config = dict(
    hidden_size=96,
    head_dim=32,
    intermediate_size=384,
    vocab_size=1024,
    norm_eps=1e-06,
    tie_word_embeddings=False,
    init_std_up=0.0829,
    optimizer='soap_variant',
    learning_rate=0.00877,
    decay_fraction=1.0,
    train_tokens=97270000,
)
Each number is 128 + 32 x the weight over its row's rms, rounded and kept within 0 to 255. Layers, rows and columns count from 0. The size above them is the row's rms in percent of the matrix's.

# layer 8 MLP gate, 384x96, rms 0.0829, rows 140-172, columns 0-95
size [ 94  90 100 110 102 102  99 101  95 105 118 100 102  95  89  99 100  97  99  95  96  91  99 105 103  96 105 102  94  99 102 100  95]
[[129 161  87  89 115 104 183 169 161 145 107 194 108 117 158  72  77 138 104 132 109 130 122 184 137 175 107 142 134 118 103 145 118 181 176 123 107 122  89 116 135 150  93  90 140 151 134 151 162 155  92 117  83  69 104 152  57 182 125 105 108  73 136 103  93 129  90 137 138 101 155 145 151 119 149  76 122 150  69 128 142 178 117 127 125 165  59  93 105 121  76 155 196 153 149 104]
 [216 131 175 146 137  97 122  91 140 112 169 179 108 126 128 110 151 107 191 113 143 111 116 124 103  96 150 180 154 144 147 135 144 118  75 147  53 102  96 103 176 142 144 142 116  67 138 152  52 123 151  81 151  66  95 171  94 119  99 147 148 101 186  88  70 171  61 133 112  87 157 117 109 149 166 151 144 145 121 122 135 113 143 147  84  97 106  77 144 104 144 126 120 138 101 129]
 [148 146 161 189 102  92 170 126 107 142 140 114  84 131  75 117 141  95 152 136 147  99 124 154 161 159 151 153 144 143 168 196  93 114 170 110 131 111 105 140 141 129 201 128 131 111 181  77 156 198 173 138  90 120 119 166 123 114 150 116  65  78 169 189  72 155 101 114  99 122 117 168 134 103 139  91 151  91 119 156 164 149 162 155 119 108 104 115  85  97 123 192 102 197 121 101]
 [133 136 115 145  89 119 109 141  67 137 127 101 142  95 132 113 123 163  93 125 120  53 172 161 130 149 162 117 131  55 183 189  97 138 144 144 170  83 146 137 131 112 173 104 100 113 151 137 118  86 110 109 106 137 103 191 126 157  92 106 147 139 105  98  86 169 152 152 125 102  98  96  91  88  79 138  85 182 164 101 153  95 159 116 114 101  51 102 131  66 114  93  95 153 188  88]
 [109 162 105  94 140 109 145 184 130  99  72 161  83  41 125 129 118  56 106 133 128 109 129  83  78  75 107 152 107 122  89  96 137 127  59 121 137 113 124 137 132 128 138  71 200 112 124  94 156  66 135 108  97 142 166 109 128 116  94 144 138 131 169 109 112 122 126  93 112  93 152 140 146 156 138 144  42 141 108 103  92 120 101  99  90 117 159 188 182 157 146 191 136 105 130 106]
 [117 169 134  87 198 179  77 175 106 174 148 134 119 136 158  68 124 147 122  75 102 190 121 140 122  63 185 126 128  89 165  60 109 124 125  68 103 131 116 107 124 158 129 125 156 116 132 144  92 125 184 145 150  86  95 136 206 166  88 140 126 146 124 129  81  93 116 141 129 126 154 108 144 106 151 137 119  77 115 111 129  98 119 149 181 118  93 171 199 112 106 156  82 104 113 150]
 [109 122 106 127 132 116 117 107 126 169 108 175 166 136 175 116 109  96  79 170  96 205 123 129 120  72  67 161  77 187 111  86 158 128 132 136  90 152  58 105 132 158 155 146 170 130 132 106 111 170 114 139 134 154 114 158 176 106 137 122  63 132 123 137 167 114  94 171 195 117 111 101 141 141  42 143 139 137  95 129 143 131 131 182 139 119  68 158 185 119 138  91 118 156  86 158]
 [142  78 156  83  87 124 138 199 102 141 128 107  62 113 128 160 125 184  56 146 100 156  87 136 138 126  96 160  83 166 101 118  86 136 139 141  94 110 156 109 139 183 150  89 151  86 194 127 125 112  77 162 157 176 142 106 146 112 124 121 111 135 156  51 102  77  93 126 128 126 176 141 108 102 149 105 128 159 128 136 125 171 145 115 156  89 165  93 157 121 187 114 177  63 137 130]
 [103 124 129 101 140 137 153 147 127  95 140 107 142 171 102 128 116 111 133 137 143 167  96  48  84 128 134 110 149  88  53  96 130 155 141  87 200 153  82 154  96 151 142 150 158 110  96 183 138 188 158  88 123  55 133 122 174 111  93 149 132 168 111 115 153 182 180 153 150 135 144  79 202 154  61 176 111 145 146 121 122 114 122 157 180 162 155 170 135 125  96 126 104 138 139 157]
 [172 156 226 140 127 140 108 167 155  81 104  71 176 170 125 132  97 136  85 143 144 119 146 180 100 152 104 101 124 127 124 148 155 158 159 133 141 108 115 137 126 111 149  83 136 150  82 131  88  33 160 176 115 142 126 133  99 112 121 141 154 169 123 139 106 131  35 126 115  82 146 111 158 147 134  79  89 114 124 123  93 126 179  74 125 154 124 151 129 160 112 167 154 100  88 196]
 [141 100 178 150 121 120 138 133 125 100  75  55 140 113 164 149 134 109 120 162  92 101  92  67 166 143 178 153 133 134 116 103 116 114 153 137 160 134 128 106 176 166 152 161 112 134 163  51 142 100 137 110 144 132 186 165 154 136  97  57 149 148 125 170 132 137 125 111 172 143 178 126  76 140  95 171  66 129 134 142 189  90 116 151 171 157  91 152 196 115 150 161 116 150  64 161]
 [109  73 108 109  96 139 143 144 161 154 106 113 139 109 122 171 136 121 101 160 126 184 121  80 168 123 129 127 198 148  93  36  72 126 143 106 200 135 129 118 206 147 168 153 173 162 131 129 113 112 136 129 113 102 110 138 112 116 132  93  57 108 121  84 144 155 168  85 139 170  75 143 114 108 117  69  70  70 148 125 155 149 110 156 125 139 140 150  80 161  85 115 162 101 108 146]
 [153 151  80 110 107 100 136 114 126 122 149  57  95 126  96 146 108 183 121 131 164 154 149 156 155 135 103 114  93 156 123 107 104 164 179 140 106 142 157 160 142  56 162 130 117 105 126 133 191 149  84 195 117 137 108 175 136 155 198 165 140 111 120 147 149 175  91 166 123  95 159 133 149 174  99  78 147 153 126 132 146 161  86  81  77  90  58 140 120 144  92 124  58  94 168 145]
 [101 125 120 101  77 116 101 135 124 146 131 103 142 160 133 119 127 150 136 178 168 152  92 164 161 107 154 128 104 186 139 143 123  97 115 154 107 155  75 137 109 160 104 103 159 138 195 130 123 106  97 171 159 108  95 107 120  88  91 100 107 100  92 181 177 124  79 187 173 206 193 164 192 164 145 130  67 165 106 179 115 150 123  99 145 133 124 157 117 158  93 165 145 159 180  92]
 [118 118 141 114 118 110 112 133 171 153 126 104 126 187 120  96 154  77 110 105  95  56 113 133  97 141 195 115 162 149 103 148 147 133  54  98 119  54 106 151 150  74 114 171  94 134 184  97  82 176 105 138 168 123 143 162 153 134  81  98 161 103 129 129 119 137 179 201 176 160 124 124 183 110 151 101 126 128 121 143 116 135 181 144  77  68 126 163 153 152 144 138 105 132  91  80]
 [154 229 173  85 147 173 126 139 143 152 129 159  99 166 143 151  97  72 119 135 140 134 108 164 177  83  90 136  87 149 125 151 153 133 135  81 130 119 148 129 135 136 126 131 117 165 179 146 119 171  65 113 142 145 136 154 104 113  94  95 134 143 111 201 182 132 118 100 144  99  95 178 155  93  63  95 123  98 157  68  85 143 113 128 146 131 157 140 165 172 134 139  80 132 210 123]
 [157 148 110 142 107 105 131 163 145 112  47 129 122 162 160 133 147 121 105 147 131 111 144 128 182  91 139 130  90  91 131 154 106 107 149 157 164 122 150 205  98  66 133 192 162  69 127  93 169  86 153 180 127 166 148 144 139 113 109 133 172 117 118 132 129 126 130 186 156 131 176 150 110 179  84 198 132 100 133 123  94 129 157 113  72 152  76 136 128  96 135  56  71 143 170 152]
 [108 143 118  83 130 159 125 110 113 122  76 120 184 110  99 107 150 103 118 170 174  81 106  85 130 100 155 153 159  64 126  84 106  85 156 142 107 148  85 170  75 136 129  82 166  69 159 116 114  99 121 197 114 140  80 143 111 107 131 131 112  84 147  80  85 147 163 143 117 183 122 156  81 146 149  69 116 121  88  81 131 155 173 128 101  94  79 174  91 149 113 119 165 163  83 108]
 [ 76 169 106 124  70 196 114 134 156 128 128 179 151 104 132 112  96 154 112 157  92 123 109  98 140  41 119 145  95 179 145 191 105 138 132  58 124 156  92  86  93  98 123  87 135 129 122 113 115  65 118 141 133 101 132 143 106 125 118 159 151 160 147  92 117 124 174  86 195 140 121 123 165  88 152 150 138 205 136 122 161 169 122  78 139 175 153 149 130 136 187  67 122 129 154 126]
 [105 182 133 159 181  91 136 146 102 153  92 131 200 205  98  97  92 105  85 100 154 114 133 115 162  78 149 130  98 140  66 179 109  81 149 132 154 106 110 105 120 171  75 106 106 117 156 125  99 148 175  73 125 122 133 142 130  76 142 125  87 156 109 115 158 184 108 128 157 132 131 145 166 121 121 138 150 145 146 156  90  76 151 165 117 153  94 156  96  64 102 115  90  44 135 124]
 [110 124 134  99 113 141 165 207  96 191 155 134 142 183 108  90 100 159 108 163 138  47 125 129 120 152 114 126  75 170 141 186 148 147 126 138 114 140 143 144 133 145 102 119 140 126 146  90 137 173 105 124 168 171 120  55  97 113 105 126 119 108 172 152 129 144  71  87  85 111 143 116 102 114 131 157 101 140 153 123 203  63 103 193 136 141 143 112 180  99 135  97  94 113 162 196]
 [ 86 125 121 159 127  87 133  96 142 154 161 109 147 110 146 108 150 109 135 113 184 129 156 158 147 117  80 103  91 158  90 143 154  98 172 120 146  72 107 133 100 120  96 102 163  88 171 175 176 106  88 165 116 121 112 176  87  85 105 160 140 143 172 158 104  67 119 101 107 160 102  73 114 140 133 135  25 106 154  74 109 144 186 135  86 130 147  60 157 117 115  81 150 115 123  89]
 [ 49 159 115 150 126 134 136 148  51 136 124 141 164 144 209 103 118 142  97 166 144 101 103  96  97 136 120  92 114 138 118 109 118  76 108 133 105 177 161  85 164 135  99 147  93 133  93  71 166 114 136  85 122 113  39 183 138 150 123 124 149 105 123 158 120 105 176 157 142 113 132 130 150 143 157 156 193 142 159 111 109 109  99 168 157 139  98 123 182 188 128 201 115  82 152 143]
 [173  97 133 139 195 103 131 135 140 118 121 125 125 114 117 131 107 106 138 157 129 135 100  73 117 174 119 127 163  79 169 152 106 110 103 107 145  98  58 154  57 153 123 156 118  96 105  67  82 152 105 101 107  55 150 122 136 122 174 101  82 104  97 182 136 158  84 129 131 104 126 164  77 139 111 181 113 138 147 212 109 180 167  83 143 131 171 169 112 182  87 125 139 143  95 138]
 [ 92 123  73 121 124  63 115 140 180 123 154 103 153  94 140 136 116 144 138 140 116 165 139 121  91 126 126 140  71 150 121 117 145 178 112 151 205 146 130  94 109  47 137 134 153  78 122 105  74 186 113 120  72 153 123 143 144 127  96 160  74  80 121 125 155 153  89 169 105 146 122 137  74 115  84 173 100  95 138 132  96  75 113  92 120 143 131 135 196 147 111 145 112  48  85 166]
 [142  80  85  92 105 112 192  85 109 127 127 106 129 111 134 145 130 125 113 165 102 143 118 102 121  81  78  81 162 127 117 103 166 132  80 139 115 131 139 140 145  68 175  72 156 130  69 170 160  81  69  86 141 113 121 187 148 152 205 134  82 160 193 150  99 155 143 161 134 123 126 164  97 157 105 132  94 105 103 121 125 149 115 135  71 145 129 124 158 171 210  89 132 109 156 114]
 [117  82 106 117 166 166 161 163 144  84 151 156  73 159 168 121 115 116  58 151 108 161 102 186 185 121 145 141 143  88 163  88 114  56 134  93 161 139 146 107 154 135  75  74 110 166 183 167 110 135 113 124 161 118 105 145 130 121 167 141 125 102 155 149 177 122 152 129 186  72 163 154 154 124  94  97  77 144 161 124 107 135 166 124 168  53 140 130 138 125 178 164 115  89 159 127]
 [124 113  69  95 117 121 127 155 124  90 126  97 155 121 125 165  79 120 137 135 164 121 114 133 109 187 131 103 102 103  92 149 113 136 101 148 124 144 116 128 141  97 107 141 162 212 105  63 121 175 130  68 163 105 154 165  87  85  99 124 117 117 116 111 145 101  88  58 106 121 186 121 165 123 142  85 144  77  72 190  78 122 135 159 132 101  96 170  95  89 183  94 181 172 155 157]
 [ 69 153 133 123 107 113 145 202  96 108 128 115 163 149 158  91 138 183 151 150 156  80 150 122 114 112 149 123 106 140  59 115 135 130 103 110 164 142 167 137 113 111 190 189 126 120  98 187 126 136 103 150 130 104 134 129  95 154 145 131  64 110 144 141 146  51 149  96 114 131 164 155 123 124 165  96 125  38 161 124 164  98  48 146 132 146  75 121 131 188 142 103 111 148 110  69]
 [138 151 168  84  84 154 155 118  73 194 145 110 137 168 158 129 123  80  71 164 121 152 170 142 148 157 154 150  76 104  75 119 172 165 157 132 104 129 124  99 137  45 114 110 112 151 127 103 137 153 140 141 204 129 113 106 111 118 153 163 102 143 110  86  70 175 116 165 108 101 118 137 152 131 111 124 161 162 130 127 101 116 121 138 133 118  62  57  95  95 153  91  48 103 168 118]
 [150 156 116 170 160 151 112 212 138 138  64 140 146 123 128 152  54 202 131 133 133  86 130 182 174 156 118 100 146  97 131 151 189 143  85  78 129 105  89 102 153 159 128 141 172 132  73  95 118 151 170 154  72 142 175 154  95 147 112 149 174 131 138 101  46 149 140 152 151 158 103 113 112 110 127 106 145 156 136 130 132 101 102 129 135 135 175 151 118 138 150 108 156 139 158  46]
 [175 158 153 170 105  79 244 177 164 137 148 116 110 145 103 112  88 126 162 120 173  93 104 113  81 177 127 149 168 156  89  84 152 114 160 107 117 130 124 151  89 123 112 118 146 149  75 164 105 112 114 100 139 111  95 162 126 103  68 165 146 112  94  87 124 165  63 135 203 149 139 104 137 126 167 123 137 133 110 145 101 181 138 111 124 155  77 139 128 187  97 131 137 114  79 110]
 [202 158 158 127 149  86 116 112  83 146 107 130  93  69 142 122  62 121  90 116 111  90 132 139 156 115 145 123 100 166 149  83 188 117 178 138 160 105  89 139 149  78 124 185  71 102 194  86 155 160  98 124 120 128 146 143 112 160 147 115 105 148  85 151 124 101 169 116 161 107 135 120  92 104  93  61  82 154 140 109 112  99 160 113 135 118 167 133 117  60 157 197 134 124 167  87]]